Weights of a small transformer language model: no biases in attention or MLP.
Each number is 128 + 32 x the weight over its row's rms, rounded and kept within 0 to 255. Layers, rows and columns count from 0. The size above them is the row's rms in percent of the matrix's.

# layer 2 attention value, 128x128, rms 0.194, rows 112-127, columns 0-127
size [ 98  94  92 106  96 104  97 105  92 103 110  89  95 102 100  97]
[[169 141 118 159 122 143 151 165 197 125 150 120 142 106  97 198  40 145  28 173 117  69 154 154 134 143 152 144 102 127  98 184 127 101 139 147 102 167 136 121 133 152 145 167 146 153  92 165 164 177 120 142 143  85 132 115 162 123 129 147 121 141 104 167 123 113 108 111 150 108 148  93 111 163 161 155 109 100 156  97 147 156 101 111 182 195 178 141 117 114 161  99 151  74  99  78 123 127 100 110 150 124 143  57  85  93 134 137 129 106 133 115 187 191 126 194 131 141 141 126 151 127  84 214 118 122 138 134]
 [116 176 112 118 104  98 120 127 114 116 111 136 107 167 181  75 170 147 156 155  90 158 130 132 149 140 111 126  99  30 134 140 136  99  97 139 175 141 143  95 105 136 117 145 163 134 118 120 108 162 160 175 121  95 178 175 104 128 157 155 128  88  97 199 175 159  75 133 110 139 118 175 147 109 141  96  81 214 175  97 128 139 170 181 176 140 145 116  27 141  77 110 151 110  60 113  92  78 153  85 174 146 167 153 113 112 122 161 103 141 143 121 150 169 132 111 110 152 125 112 115 165  90 134  88 106 143 140]
 [174 101 181 148  92 173 123 153 111 122 130  94 106 131  83 122 155 125 109 100 128  27 131 162 144 109 115 145 142 133 127 141 122 148 118  28 138 173 134  91 130  63 117 135 154 100 149 165 136 134 173 163 139 147  98 136 124 189 186 109 133 165 114 168 150 178 113 102 154  78 109 111 132 171 117 165 152 141 160 190 171 181 131 161  72 113 109 122 117 116 121 152 114 155 172 178 128  52 116 163 112 137 104 117 134 138 137  94 105 167 115 126 164 116  96 175 147  66 137 126 174 154 206 122 162  86 118 113]
 [ 95  72 128 156 163 143 126 193 152  97 150  87 150  66 120 103 134 120  95 125  78 131 117 171 136  90 105  78  86 180 132  96 134 167 110 104 124 144 124 116 167  80 154 170 154  68 105 103 109 162 116  96 101  97 105 126 134 134 157 119 132 155 146 122 113 168 124 116 162 121  87 137 107 115 181 108 106 174 116 144 162 144 119  78 107  99 123 115 180  87 112  91 183 145 133 167 126 159 107 185  99  45 126  99  58 101 159 103 122 190 109 146 126 132  60 139 174 181  57 126 123 157 172  74 152 118 131 139]
 [104 124 124 103 188 175 152 127 125 112 153 114 166 136 122 173 140 105  86 140  86 142 198 154 118 116 131 124 113  86 125 108  91 129 134 117 100 124 113 120 159  98 162 102 119 138  98 135 198 166  89 211 188 148 160  70 172 129 120 118 114 108 114 105 175 100 110 140 145 134  82  99 109 161  87  55 143 114 152 139 118  94 119 144 135 129 163 115  80 135 177 188 138  90 101 142 100 101 151 100 110  78  54 142  85 112 149  98 190 188 161 100 137  98 138 125 114 176 124 128  93 131  45  72 154 111  85 117]
 [145 134 108 131 128 121 110  67 124 142 178  66 150 142 157 111 153 174 112 102  74 136 100 182  97 100 165 176 103 134  85 136 104  82 141 140  92 127 135 186  87 144 126 161 110 109 130  98 138  88 121 149  96 141 135  54  92 136 185 133  98 135 177 144 182 132 164 172  68 117 114 141 141 153 203 149 167 138 109 114 126  81 176 194 110 105 133 111 165 149 161 112 160 194 158 129 135 133 132 148 147  82 169 125 163 174 153 107  93 134  63 123 175  79 110  87 143 120 119 125 136 144 136 108 151 162  44 139]
 [124 141 161 158  81 112 162 135 104 127 168 131 122 135 156 224 143 184 121 162 138 152  51 156 129  49 111  99 134 143 187 143 131 152 149 115 129 164 157 154 153 155 125 103 129 111 177  95  99 101 108 158 124 139  94  94 102  80 108 142  80 177 148  98 118  91 165 131  73  87 179  96 130 162 125  75 127  84 129  88 145 164 105  68 176 170 109  92 124 191 136 113  88 113 115 150  93 170 142 134 128 152 152 208 157 139 130 134 119  97 106 191 163 119 121 147 102 141 126 128  61 145  98 106 131 100 147  99]
 [143 159 168 166 145 143 125  91 210 101 111 112 146 113 140 155 112 159 111  73 117 177  81 163 126 160 160 115 150 114  84 115 151 134 180  90 173 129 163 130 157 135 120 126 129 151 154 140 124  75 149  94 138 166  68 151 131 110 162 180 162 131 142 106  82 101 108 182 101 136 129 126  72 166 214  92 145 125 121 117 160 109 136 173 140 140 131 131  67  98 133 167  76 156 125 140 144  73 119 129 144 105 132 129 197 181 150 110 173  54 117 154  77 127 128 159 132  68 113 144 152 169 111 204 102  95 136 150]
 [146 124 125 178  85 157 188 123 132 172  64 100  83 152 113  86 128 129 120 180 121 137  95 149 103 119  80 103 154  97 122 123 137  35 128 159 166 121 131 204 121 159 143 155 115  92 126 146 171  94 146 177 150 126  63 122 111 221 140 146 145 155 121 113 212 137 178 110 123 178 133 115 105 140 144 136 154 161 129 168 181  74 133  97  98 147 136 127 159  93  79 124 180 129  79 124 105 179  98  85 121 111 102 103  74 115  95 114 117 180 123 118 142 139 154 123 155 168 128 111 108 174 153 160 133 144  94 136]
 [115 148 143 205 115  83 116 149 137 106 145 124 123  75 180 104 136 130  77 150 122 135 112 170 136  88 169 124 103 101 135 149  79 174  66  90  94 129 134 105 136 125 197 139 130 116 162 134  81 109 151 125 136 117  94 134 118 122  49 136 163  61 167 151 148  92 133 210 172 101  99 151 101  55 140 133 113 102 164 113 132 108 153 139  88 161 111 106 126 183 131 135 135 117 123 113 129 160 119 137  96 135 131 168 174  74  99 170 134 140 165 131 177 149 141 109  88 210 101 163 146 184 119 174 136  74  75 150]
 [122 122 197 155 103  96 116 154 145 144 186 110 178 124 133 126 162 117 155 101 164 124  95 175  84 133 202 154 168 111 172  84 103 167 110 129  90 115 114  93  65 154 118 172 154 148 129 147 127 131 122 166  67 125 151 125 163 194 119 202 134 119 169 111 144 172 175 144  99 117 150 117 147 174 124 148 117 176 146 124  30 101 113 107 107 100 123  82 108 105 142 108 106  67  66 160 166 111 136  82 112 160 132 166  80 142 101 106 103 112 111 130  75  94  51 136 110 149 102 129 148 136 102 115 131 130  96 148]
 [181 156 123 107 148 177 116 187 156 116 151 169 147 100 107  87 143 116 179 150  80 125 125  70 114 156 107 170 156  98 119 161 138 100 176 191 116 126 199 120 115 134 122  93  89 132 160 102 164 180 111 142 108 120 163 135  93 114 123 129  93 168 147  91 103 128 106  87  86 103 120 152  97  84 123 169  86 115 122 102 185 104 145 111  94 150 156  89 175 114 107 118 144 116 120 117 112 152 134 200 104 121 193  93 168 169 179  56 160 122 134 123 131 151  85 173 177  98  59 156 117 153 146 142 151 152 130  60]
 [ 95 103 152 115 100 117 105  91 147 156 162 140 141 170 101 162 175 184 104 147  66 115 169 156 172 144  91 126  92 175 121 130 137 175 165 181 150 122 102 121 158  67  70 138 152 161 127 116 187 132 160 106 151 113 179  62  70 136 127  64  96  72 140 150  99 156 104 123 149 129 120 166 142 162  80  78 147 137  95 109 111 137  83 145 153 154 120 103 120 153 152 157 151  97 157  84 112  90 172 128 136 158  98 122 122 134  51 105  92 155 100  95 141 113 122 116 110  51 159 123 191 136 158  84 129 146  82 105]
 [135 156 110 136 146 121 204 120  64  75 105 162 123 154  85  80 122 123  97 171 185 114 128 155 122 157 114 122  71 132  86 131 113  79 148 120 148 127 150 126 208 103 106 120 132 139 111 141  72 153 105  91 154 137 120  74 123 125  85 121  76  80  53  68  72 146 109 126  58 111  66  73  62 172 121 105 109 136  64 111 118 158 119 134 132 155 117 105 120 107 146  85 165 106 156  66 128 121 160  99 102 117 138 123 102 100 106 154 139  68 129 168 140 190 127 113 106  96  96 111 151 151 153 130 110 137 137 143]
 [ 99  90 118 202 122 112 133 115  95 166 149 109 184 103 137 126  96 124 178 162 144 175 122 100  91 124 149 134 167 175 109 121 132 105 109  84 122 113  64 107 154  96 153 138  85 109 188 109  69  88 170 120 146 117 189  54 118 190 106 121 122  65 145 124 148 179 148 136  94 100 168 141 110 149 141 133 112 187 108 189  96 124 131 132 134 126  97  96 138 145  78 127 170 148 141 102 161 103 102 117 119 166 155 132 126  96 155 111 102 126 111 113 104 136 161 165 169 113 155 118  92 113  60 143 180 224 146 177]
 [130  29 112 162 100 163 147 130  79 140 129  74  82 186 116 181 116 145 115 125 116 110  90  99 146  96  89 144 177  60 178  94 174 148 141 151  74 146 137 196 110 116 156 125 159 152  99 160 132  87 149 137 128  99 160 201 140 153 133 138 121 133 166  75 157 149 108 118 190 127 183  69 119 143 168 161  86 170 138 186 116 103  80 117 118 125 123 129 159  81 145 149 150 160 149  87 133 148 121 106 124 159  94 100  87 109 178  86  82 146  97 150 114  98 138  95 149 169 113 144 135 133 131 141 172  98 133 157]]
# layer 2 attention output (transposed), 128x128, rms 0.16, rows 112-127, columns 0-127
size [105  98 101 104  98 102 102  98  95  99 105  89  94 106 102  98]
[[177 121 144 124 103 147 110  94  78 116  75 109 109 121 150 113  67 104 123 102 107 109 107 133 124  64 111 172 157  95  79 134 152 145 110 150 122 111 118  56 137 100 153 124 174 131 143  89  95 146 157  50  70 121 110 183 104  72 137 140 207 106 140  86  98  97  86  81 109 136 122 180 102 118  69 137 139 135 118 125  88 196  85  84 125 155 157 136 151 157 159 129 104  95 149 116 100 139  71 144 108 103 114 151 150  92 169 125 143 106 116  86 161 164 191  85 137 148 130  99 143 144 124 130 162  51  90 158]
 [147 191  83 161 116 112 104 148 169 139 150 133  86 101  99 115 139 126  85 131  89 102  84 131 152 181  85 132  98 175 110 127 151 184 125 139 135 104 119 128 168 102 177 122 102 134  98 101 112  83 105  91 130  39 103  82 176  88  85 151 104 125 117 123 130 128 166 100 187 114 107 104 191 211 113  97 146 170  76 126  67 124 125 159 106 112 144 115 172 156 134 105 158 137  73 173 133 149 162 104 136 125 102  74 116 162 109 125 164  81 132 120  85 101 165  97 101 139 177  88 126  94 169 109 114  80 143 178]
 [115 129 147 106 174 144 111  65 128 121 106 160 120 164 170 159  68 144 107 170 123 164 130 125 198  64 100 104 183 152 153  96  73 142  86 104  75 161 127 160  89 136 149 110 139 145 128 152 141 160  88 120 115 157 108 176 118 168 126  80 125 110 147 152 132 143  63  98  96  85 117 109  73 101 105 135 111 115 138 169  65 209  65 135 131 140 123 101 153 123 154 130 108  91 105 151 170 201 106 117 161 139 110 109 128 130  57 152 149  45 109  87 118 118 143 153 139  85  79 160 116 124 163 165 129 131 105 124]
 [111 134 225 112 178 207 124  76 134 146 109 112 139 176 143 167 134 115 129 116 170 169 145 114 154 139 134 135 124 102 129  80 116  92  76  91 109 147 101 124 183 160 183 117 132  71 185 159 177 176 138  79 106 116 131 200 148  86  61 130 112 185 108 105 114 123 115  91 116 122 132 116  95 117 171 158 161 123 136 126 117 121 142 135 106 153 125 133 137 149 151 110  93 182 115 177 161  67 103 125 153 146 141 141 146  88  68 176 139 105 121 111 137 115  78 160  69 103 163 123  81 191 119 137 137 164 128 164]
 [166 119 112  94 144 107 104  87 112 169  70 157 162  96 148 117 156 167 120 147 123  84 123 164 122 185  97  96  67 140 129  89 227 100 111 134 165 150 116  70 119 159 156  88 121 149 150 147  84 140 121  87 159 110 119 146  95 174 146 152 147 118 111  99  96 154 143 117 135 126 122 168 190 151 155 175 144 107 146 105 139 117 153 103 152  91 122 132 201 104 105  56  62 107 172 152 139 164  74 213 115  95 160 140 136 120 132 135 119 103 132 165  81 130 133 127 178 156 152 106 143 139 200 166 132 103  90 150]
 [ 68 143 153  93 112 154 105 110 137 129 172 160 104 146 128 101 186  75 162 109 146 168  96 122  78 112  87 148 140 133 143 156 106 140 130  71  62  71  88 114 127 143  99 173  95 109  93 176  93  70 144 174 165 159 155 145 127  55 121 141  74 116 159 104 119 185 162 131 172 105  97 130 104 106 172 141 107 126 110 135 122 122  84  74 107  90 125 125 136 132 114 192  66 108 105 153 148 148 154 137 102 108 104 152 128 122  99 145 114 128  97 152 157 141 192 150 167 217 146 147  95  82 123 129 123  74 163  83]
 [157 152 148 140 124 120 186 136  98 128 170 169 150 170 158 148 163 110 182 135 128 126 155 155 151 176 131 148 114 110 143 108  95  85  74 162 175 139 190  55 114 143 133 150 150  83 108 129 183 157 116 144 132  95 147 116 118 167 211 141  98 126 152 134  97 122 159 145 187 130 101 138  88  92 147 136 145  98  68 125 124  96 156  56 108  74 116 112 124 164 118 139 192 139  93 133 100 143 148 156  66  86 160  40 199 135 168  93 112 127 107 145 141 176 134 102 105 159 117 135 111  91 146 156 142 129 183 135]
 [ 77 123 158 114 108 133 108 208  86 122  68 151 118 115 128 147 160 112 100 107  93 128 178 158 140  78 113 122 122 109  87 126 119 170 111 108 115 112 162 108 115  66 124 117 111 135 102 126 122  97 132 194  75 137 114 107 137 141 136 128 109  93 195  88 140 151 215  79 157  81 137  61 104  92 138 123 177 118 112 160 105 104 132 100 116 158 182  90 107 135 206 152 159 177 127 112  96 167 115 125 120 132 140 152 102 161 153 119 135 144  47 131  97 160 132 148 140 131 103 174 113  59 165 144 138 210 161 132]
 [ 49 160 165 139 116 201 114 160 221 101  81 136 172 128 109 115 124 175 120 118 168 124 129 126 125 153  77 183 117 153 117 147 113  97 148 156 126 174 126 106 129 140 158 102 164 179 158  98 116  72 162 117  88 103 183 104 116  60  85 143 136 148 156 123 144 151  89 122 132  73  87 178 126 174 135 142 146 139 115 114  56 161 136 104 132  94 109  97 134 118 119 131 155 120 162 134 189 151 107  85  94 128 176 116 132 129 112 119 118 134  86 159 182 135 139 189 119 100 143  80 187 128  82  64 152 126 143 101]
 [149 142 131 121 134 140 140 125 142 154 102 130  87 126 151 143 164  77  92 103 106 150  83 131 119 187 102 142 158 167 126 103 152 110 113 136 135 108 123 138 145 146  36 169 133 124 101 198 125 153 137  77  96 107 128 119 133 110 117 146  92 190  65  86  83 104 148 142 116  95 165  94 169 138 127 179 113 111 102 182 164 118 105  61 116 196 114 134 115 109 115 110 160 167  93 137 154 107  84  84  84 113 135  88 116 168 141  72 198 145 144  85 122 157 137  85 158  99 213 165 186 149 103 154 174 151  94 145]
 [126  79 115 185 131  74 128 114 130 166 141 141  89  91 120 141 115  71 151 184 144  63 144 158  91 206 104 135 137 141 109 192 104  87  88 181 179 149 143 190 102 145 143 141 124 113 154 180 142 157 142 122 134 110 113 180  93 132 113 106 107 138 167 123  82 112 118 154 177 171  92 141 114 121 131  89 132 105 171 153 125  96 132  99 119 112 161  83  54 100 188 110 132 118 129 152 154 130 176 102 148  79  93 197 106 104 122 120 139 137  73 163 118 133 172 100 103  98 137 154  65  93 149 140  91 160  70 117]
 [129 155 182  83 166  87 140 139 136 141 110 197 105 115  98 130 154 142 134  73 193 124  90 179 142  81  84 135 156  83 101 162 166  72 117 139 137 128  77 202 182  88  90  74 130 127 110 119 176  67 126 127 114 139 118 131 134 131 120 151 163 138 105 138 162 167 171 139 177 144 157 116  80 154 112  96 106 120  79 139 125 120  85 122 140 116 143 136 173 200 106 146  81 105 116 140 138 153 174 183  93 130 112 139 125  81 130 144  82 175 137 124 105 113 146  77  80 116 162 127  77  95  47 146 143 148 131 110]
 [140  99  67 191 154  97 128 125 106 131 128 138 152 102 119 119  93 189 184 113 144 129 128 133 150 103  77 160  82  47 139 126 163 139 111  64 146  95 120 152 134 145 132 161  98 157 120 136 176 134 108 167 173 133 120 145 142 141 140 114 112  97 130 126 140  54 109 144 130 150 121 124 128  49 132 137 121 119 135 114 151 115 151 159 147  69 137 191 133 109 179 113  94  93 138 128 153 106  68 200 161 115 149 116 165 156  54 165 178  90 119  93 122  64 186 166 124 167 140 108 114 122 134 158  79 103 195 174]
 [161  72 154 134  85 129  82 160 117 130  88  52 159 118  86 156 119 131 152  90 137 123  90  97 166  92 148 169 124 109 160 134 113 172 149 118 115 134 166  77  97 143 166  81 177 184 117 125 201 137 166  96 160  81 117 136 147 107 123 174 112 149 194 147 104 128 173 188 120 138 125 109 127 143 111 118 135  97 119 130 139  93 190  98 121 143 162 202  96  99 126 163 103 139 106 114  90 132 114 123  38 209 102 105 186  91 122 144 121 163 159 115 106 108 116 108 145 142 153  95 150  91 140  97  97 128  67 135]
 [ 93  84 117 139 135 180 121 144 126 123 143 138 110 136  97 154 129 109 182 150 161  91 113 215 111 139  99  95 141 166 149  75  98 123 131 109  94 164 151 166  76 108 143 151 106 126 136 187 129 132 136 157 111 146 143 156 143 116 177 111  74 118 108 163 129 182 141 140  91 131  21 124 146 111 165 148 101  98 142 100 147 144 148 136 127 117 129 152 133  84 135  97 128 105  78  96  68  85 129  95  92 106 137 161  99 164  92  93 223 180 143  92 199 140 144  76  90 141 141  86  85 132 108  78 175 125 110  96]
 [117 135 150 142 136 147  50 148 119 106  72 155 113 133 171  92 146 147 157 156 166 139 199 189 109 144  96 136  76 135  94 124  78 105  92 107 157 120 145  66 131 168 158 121 109 139 121  66 134 118  87 110 136  92 153 180 189 145 103 134  98  63 116 150  76 131  75 161 127 119 112 129 159 105 152 167 154 157 110  94  72 138 117 158  88 118 172 134  49 159 118  88  92  83 149 121 139 136 130 108 120 147 133 180 100 134 145 126 152  89 175 161 114 135 133 182 182  72 145 123 119 189  79  95 140  97 137 109]]
# layer 2 MLP gate, 640x128, rms 0.187, rows 0-7, columns 0-127
size [ 98 108  82  86  86  97 110  83]
[[131 131 129 119 147 114 108  98  92 142 169 123 162  96 114 169  99 126 107 206 158 204 146 115 156 111 133 151 149 102 134 164 152 112  67  87 122 102  83 110 131 182  84 141 179 147 123 159 150 161 127  96 175 160 111  83  78 100 116 134 177 140 190  56 109 141 127  77 109 151 150 152 121  90 106 136 179 116  93  87 105 167 191 134 103 130 143 147  82 144 116 128  94 122 132 162 192 161  69 115  90 153 157 146 140 118 121 150 104 111  86  90 130  96 101 160 157 137 195 142  88 110 130 199 129 162  72 139]
 [117 153 158 124 157  85 171  79 124  75 128 176 139 101 117 106 110  99 115 112 161 180  96  77 134 129 117 100 121 238  19 104 152 110 103 116 156 153 119 157 111 217 105 111  85 189 168 125  99 111 163 144 127 132 110  83 125 177  95 142 111 113 112  89 146  83  95 149  80 134 180 139 118  73  71 142 132 139 132 110  89 190 108 153 126 116 135 113 119 142 115 137 120 161 141 141 117 133 165  56 175 116 108 181  92 150 136 130 127 130 102 177 113  99  97 139 132 139 129 162 112  99  86 164 133 136 129 117]
 [123 160 130 164 146 153 119 137 155 133 147 120 140 126 108 102 114 120  75  75 144 102 139 157 120 136 122  88 103  85 129 128  95 159 114 191  96  92  71 113 106 132 119 154  94 154 122 131 165  94  93 116 148 171  88 118 156 122 141 172  83 146 125 100 133  93  63 140 120  98 125 227  50 104 164 156 130 167 127  98 161 137 136 140 137 103  95 130 164 143  96 154 100 158 156 130  53 128  67 111 146 106 149 144 150  42 101 187 105  69 149  90 164 128 148 196 157 135 174 127 103  66 159 109  80  97 110 110]
 [138 171 146 129 115 112 168 108  97 105  79 104 159 136 154 118 113  80 129 128  97 173 158 146 151 112 161 171 182 119 118 141 169 135 145 134 201 109 168 144 172 132 189 113 107 122 102  87 122 140 136 120 128 151 136 160 106 112  87 178 111 129 129 143 140 117 166 222 137 165  88 136 135 128 110 118  95 110 134 137  90 170 146 112 122 129 164  93  37 100 166 163 124 130 176 127 165 153 111  97 100  94 158 170 154 137 104 131  69  99 148 148  67 144 239 149  93 153 110 103 178 138 149  92 180 119  73 147]
 [ 49 101 191 110 158 163 189  76  79 138 100 150 122 193 156  70 123 119 165 105 157 124 160  74 113 106 130 101 102  87 104 122 169 145 132 131  70  99 133 117 131 130 145  97 153 145 137 131 140 104 125 136 185 205 134  88 102 157 154 111 156 173 102 185 155 104 150 121 112 141 154 128 101 142 129 108  88 190 182 129  92 117  74 127 144  98 142 136  85 124 148 120 118 130 151  98  87 133  87 142 124 124 154 126  98 144 143 119 193  46 131  83 157 194 105 110 104 159 144 189 130 138 121 136  98 163 178  98]
 [109 136 111 132 122 186 153 134 162 134 149 162 176 150 154 126 102 139 100 124 153 109 195 143 204 101 174 101  93 129 155 136  76 123 149  66 140 184 113 122  94 206 128 149 138  93  75 148 109 110  95  99 127 149 139 151 188 126  78 118 133 166 150 135  68 119  98 130 116 143 137 160 176 123 125 182 136 147 139 151 156 107 122 119  71 135 174 133 129 125 172 114 109 175 120 163  87  85 151 122 107 151 168 191  97  50 147  83 150 151 131  28 123 135 150 156 132 163 148  92 145  91 125 110 185 112 123 115]
 [148 124 131 123 161  63 122 147  97 106 134 135  61 130  10 142 182 147 104 102 129 143 132 154 131 108 195 138 103 177 118 106 173 133 139 113 147 108 135  95 111 137 106 157 138 137  98 147 112 124  80 191  73 194 131 146 131 129  94 136 136  77 141  74 160 143 159 128 131 144 147 130 156 110 143 131 127 101 108 154 127  86  87  82 131 238 172 148 145  79 112 145 108  96  99 116 169 121 154 132 103 130 104 140  54  84 175 127  96 120 157 173 124 128 164 150 149 146 138 123 118 155 148  72 168 131 159  72]
 [108  55 163 124 101  77 126 164 129 115 160 130 143 110  90 166  97 188 220 165 161 101 144 106 165 146 174 161 133 119  99  96  62 146 129 104 154 155 170 131 120 170 135 110 106  95 105 135 184 140 159 130 144 165 148  93 148 117 101 128 126 144 142 120 178 179 132 154 161  52 127 188 104 156 106 153 132 132 146 112  72 171 133 163 117 141 118 162 114  68 215 145 102 156 156 133 109 173 156 117 128 169 145 110 217 119 134 132  99 157 160  92 156 139 190  99 124 114 109  85 106 112 128 101 142 120 114 127]]
# layer 2 MLP up, 640x128, rms 0.179, rows 0-6, columns 0-127
size [ 86 110  82  82  94  90 110]
[[152 129 109 132 128 110 119 111  74 113 109 109 136 103 128 152 133 101 114 181 122 163 138  86 132 150 164 136 141 102 129 138 135 147  57 126 137 106  93 131 119 176 110 109 170 148 144 109 168 139 161 105 113 145  73  90  98 102 108 115 191 108 187  84 133 136 156  93 106 146 134 150 122  67 103 134 166 151 114  77  67 202 175 138 100 168 185 152  79 129  93 149  98 124 151 138 202 164  62 120 123 165 178 142 169 106  95 144  97  86 105 122 113 103 141 189 157 136 173 165 116  83 132 200 144 153  70 178]
 [153 158 102 125 171 181 106 150 126  97 112 139 113 120  74 116 105 128 125 165  93  69  99 124 169 158 169 202 109 146 173 157 138  92 111 163 122 133  86 105 142  84 128 139 131 128 194 103 176 147 134 177 148 137  87 144 133 106 119 123 125 107 129 157 164  86 117 131 128 115 105 110 144 106 103 104  87 146 141 176 136 102 106 113 111 120 189 151 137 171 103 148  69  66 113  95 159 135  96 135 149  45  99 125 149 115  80 120 105  36 197 129 157 115 130 172  71 113 170 139 177 170 134 195  84 120  88 149]
 [128  87 121 118 129 100 131 129  66 161  82 121 145 148 143 154 161 131 172 160 158 136 128  92  87 126 165 225 178 105 173 141 102  92 105  68 174 130 162 152 126 159 107 109 189 158 154  95 133 156 183 203  88 131 108 153 166 152 171  95 124 113 180 141 138 126 149 100 134 140 182 106 149 127 151  94  90 131 133 171  70 136 131  76 129 139 172 155 122 140 152  67 165  85 111  66 132 159 112  76 122 146 131 123  95 170 165 108 157 124  98 153 104  74  60 121 126 161 112  95 152 135 137 159 160 150 143 162]
 [105 151 113 193 148 107 133 116 108 103  46 153 152 156 119  80 118 104 140 152  95 140 111 134 136  75 162 127 143 143 166 127 126 175 148 123 139 116 141 164 139 122 112 122 112 138  81 123 111 135  77 109 121 202 146 108 134  92  63 159 128 127 102 125 147 152 116 190 151 149  45 113  67 102  94 119 137 120 134 142  53 147 174  87 147 120 137  79  28 114 150 166 136 112 152 145 127 131 108 122 139 142 165 143 129 104 107 127 118  81 140 134  80 157 178 130  93 112  57  59 174 162 100  74 156 182 154 136]
 [178 108 158 134  84 100 101 156 120 121 138  89 112 108 101 155 180 107 104 151 135 172 138 156  92 125 114 102 113 113 126 146 107  91 137 126 108 135 109 142  75 152  94 180 170 106 135 102 119 135 176 120  31  94 146 152 134 113 161 189 137 136 146 152 109 155 128 159 159  94 139 120 199  96  51 187 175 128 120 104 184  74 207 162 132 170 124  87 161 149 105 142 139  94 111 118 124 113 162 117 123 157  35 106 127 105 134 132  70 200 105 102 121 133 138 144 119 117 169  69  79 100 109 125 102 123 140 138]
 [ 81 131 150 104 129 139 104  96 135 126 147  96  79  91  71 147 148 154 169 176 134 148  60 128  95 208 135 167 121 112 116 118 134 105 110 172 108  84  77  91 118  95 118 100 110 120 152  97 159 128 163 102 126  63 153 110 111 157 157 105  99  93  98 122 197 163 108 181 125  86 118 159  75 125  91 114  98 117  62 127 135 158 107 158 166 145 111 116  39 134 119 170 125 103 140 117 129 148 113 129 169 158  93  93 136 147 128 217  94 119 149 170 133 135 138 169 154  84  83 140 121 142 147 160  63 185 128 157]
 [ 92 123 112  48 157 170 172 103 119 153 125 143 157 125  78  73 166 152 140 143 187 169  73 144  80 132 136 139 160 138 137 122 158  87 124 169 123 100 170 146 125 143 112 125 129  88 136 139 111 155  86  57 161 143  91 150 169 100 136 171 152 178  70  73 136 207  63 113 155 104 160 119 105 135 174 145 149 125 136  81 123 151 125 166 145 193 143  97 126  78  93 107  96 117 110 182 114 157 160 100 112 146 167 153 130 138 151 163 108 131 155 157 161 115 153 132 100 113 121 138  47  87 137 132 137  86 116 193]]
# layer 2 MLP down (transposed), 640x128, rms 0.142, rows 0-6, columns 0-127
size [ 98 105  88  91  87  99 107]
[[149 125 127 117 188 116 114 131 137 144  84 106 173 118 192  98 189 173 134  72 137  89 169 122  74  97  99 146 167 168 151  92 105 135 166 172  96 141 161 152  94  68 178  99 130 143 120  86 161 171 162 118  86  97 128 136 163 147  88  98 118  46 201 152 137 114 159 190 154 110 138 139 162 121 173  92 156 112 158 131 176 143 112 106 178 149 151  63 132  77 101 134 148 146 133 104 116 109 158 133 154  87 140 134 114 130 110 147 121 131 187 168  87  83 137 126 146 124 151  92 160 128 144  58 162 141  91 136]
 [128 121 190 159 147 161 112 155 147 147 191  92 142 147 114 149 141 147 184 140 121  90 170 160 134 151 104 121 112  82 171 136  95 126 180 127 133 156 112  73 148 124 133 176 168  93  21 145 121 101 125  64 122 137 126 131 100 107 168 137 112 186  92 146 117 176 125  91 176 129 101 217 165 185 136 134 155 139 157 168 127  90 138 105  83 149 157 138  91 146  92 129 163  83  94 144 122 146 104 158 118 230 128  96 160 159 149 123 143 167 135 113  89 153 119 174 115 111 114 110 145 141 131  88 147 183 136 105]
 [130 160 170 135 107 163 123 158 163  78 149 125 148 121 120  99  77 157 105  77 113 117 150 186 153  92 146  58  82 160 107 125 159 141 133 218  98 101 116 107 126 106 136 165  76 125  93  91 105  80  63  95 152 158 193 106 106 126 115 146  71 146  99  86 113 150 141 126 108 100 107 168  88  95 121 166 118 106 129 131 180 151 180 158 115 126  88 109 157 130 126 189  86 168 149 166 117 118 146 165 124  71 152 121 153 112 122 167  83 138 169 102 130 162 167 175 129  87 128 155 116  80 163 107 109  78 107  75]
 [134  75 133  78 136 141  96 146 161 122 185  99 132 182 126 139 137 160 147 144 153  92 136 134 143 119 136  50  67 148 131 142 107 122 119 137 151 105 122 133 129 162 128 138 122 148 114 168 109 126 174 149 107 107  80 114 138 134 167 157 126 159 158 131 131 126  94  45  84  88 187 114 119  81  98 125 182 133 143 145 169 135  84 122 110 152 127 154 174 152 117  97  99 107  63 131 115 122 140 128 137 109 115  66 126 126 137  61 134 114 123 135 197 144  65 126 238 126 155 163  79  88 137 207  64 119 164 104]
 [ 91 106 144 146 164 118 155  88 113 159 105 161 173 165 128 102  78 108 165 109 130  94 148 120 177 132 129 153 114 167 109 127 205 142 131 125 120 104 115  78 132 129 148  93 103 141 144 114 126 145  89 140 248 124 114 130 128 159  70  61 104  73 142 122 174 157 120  67 102 108  91 115 121 154 171  71 110 124 151 117  95 105  73 129 155  87 157 113 113 131 138 118 171 175 157 163 119 184 144 107 169 113 167 134 129 163 133 143 121  59  84 163  97 179  89  91 133 155 121 184 182 156 146  79 148 118 114 140]
 [192 114 116 126 126 147 151 142 158 161 138 190 149 177 160 157  79 128  82 119 163 138 190 161 132  67 121  74 131 147 107 140 102 183 109 103 131 141 126 126 123 216 147 131  87 143 198 147 107 132 102 102  57 165 121 116 165 105 125 150 167 132 142  84 122 108 162 112 141 101 108 149 155 112 135 195 104 136 158  89 119 130  94 145 120 151 136 169 174  88 154 122 102 165 109 142 117  86 104 130 128 122 102 215 105  98 101 107 172 106 119 106 172 163 132 110 143  99 194 114 122 129 107  62 145  40 116 137]
 [138 121  96 179  99 214 100 101 140 106 126 114 164 116 234 127  57  87 166 123  97 112 152 157 149 103  65  98 153 113 118 147  71 114 106  97 143 127  68 126 146 132 164 145 112 117 119  64 123 136 174 113 150  88 152 136 113 124 158 136  75 126 173 171  95  79 140 146 115 113  96 123  94 137  82 113 142 147 199 139 110 141 130 128 122  74  94 143 123 198 133 124 165 167 177  76 111 129  76 167 129 107 116 101 158 173 120  87 129 155 117  75 114 143  72 120 143 103 156 119 180 150 109 147 108 165 113 124]]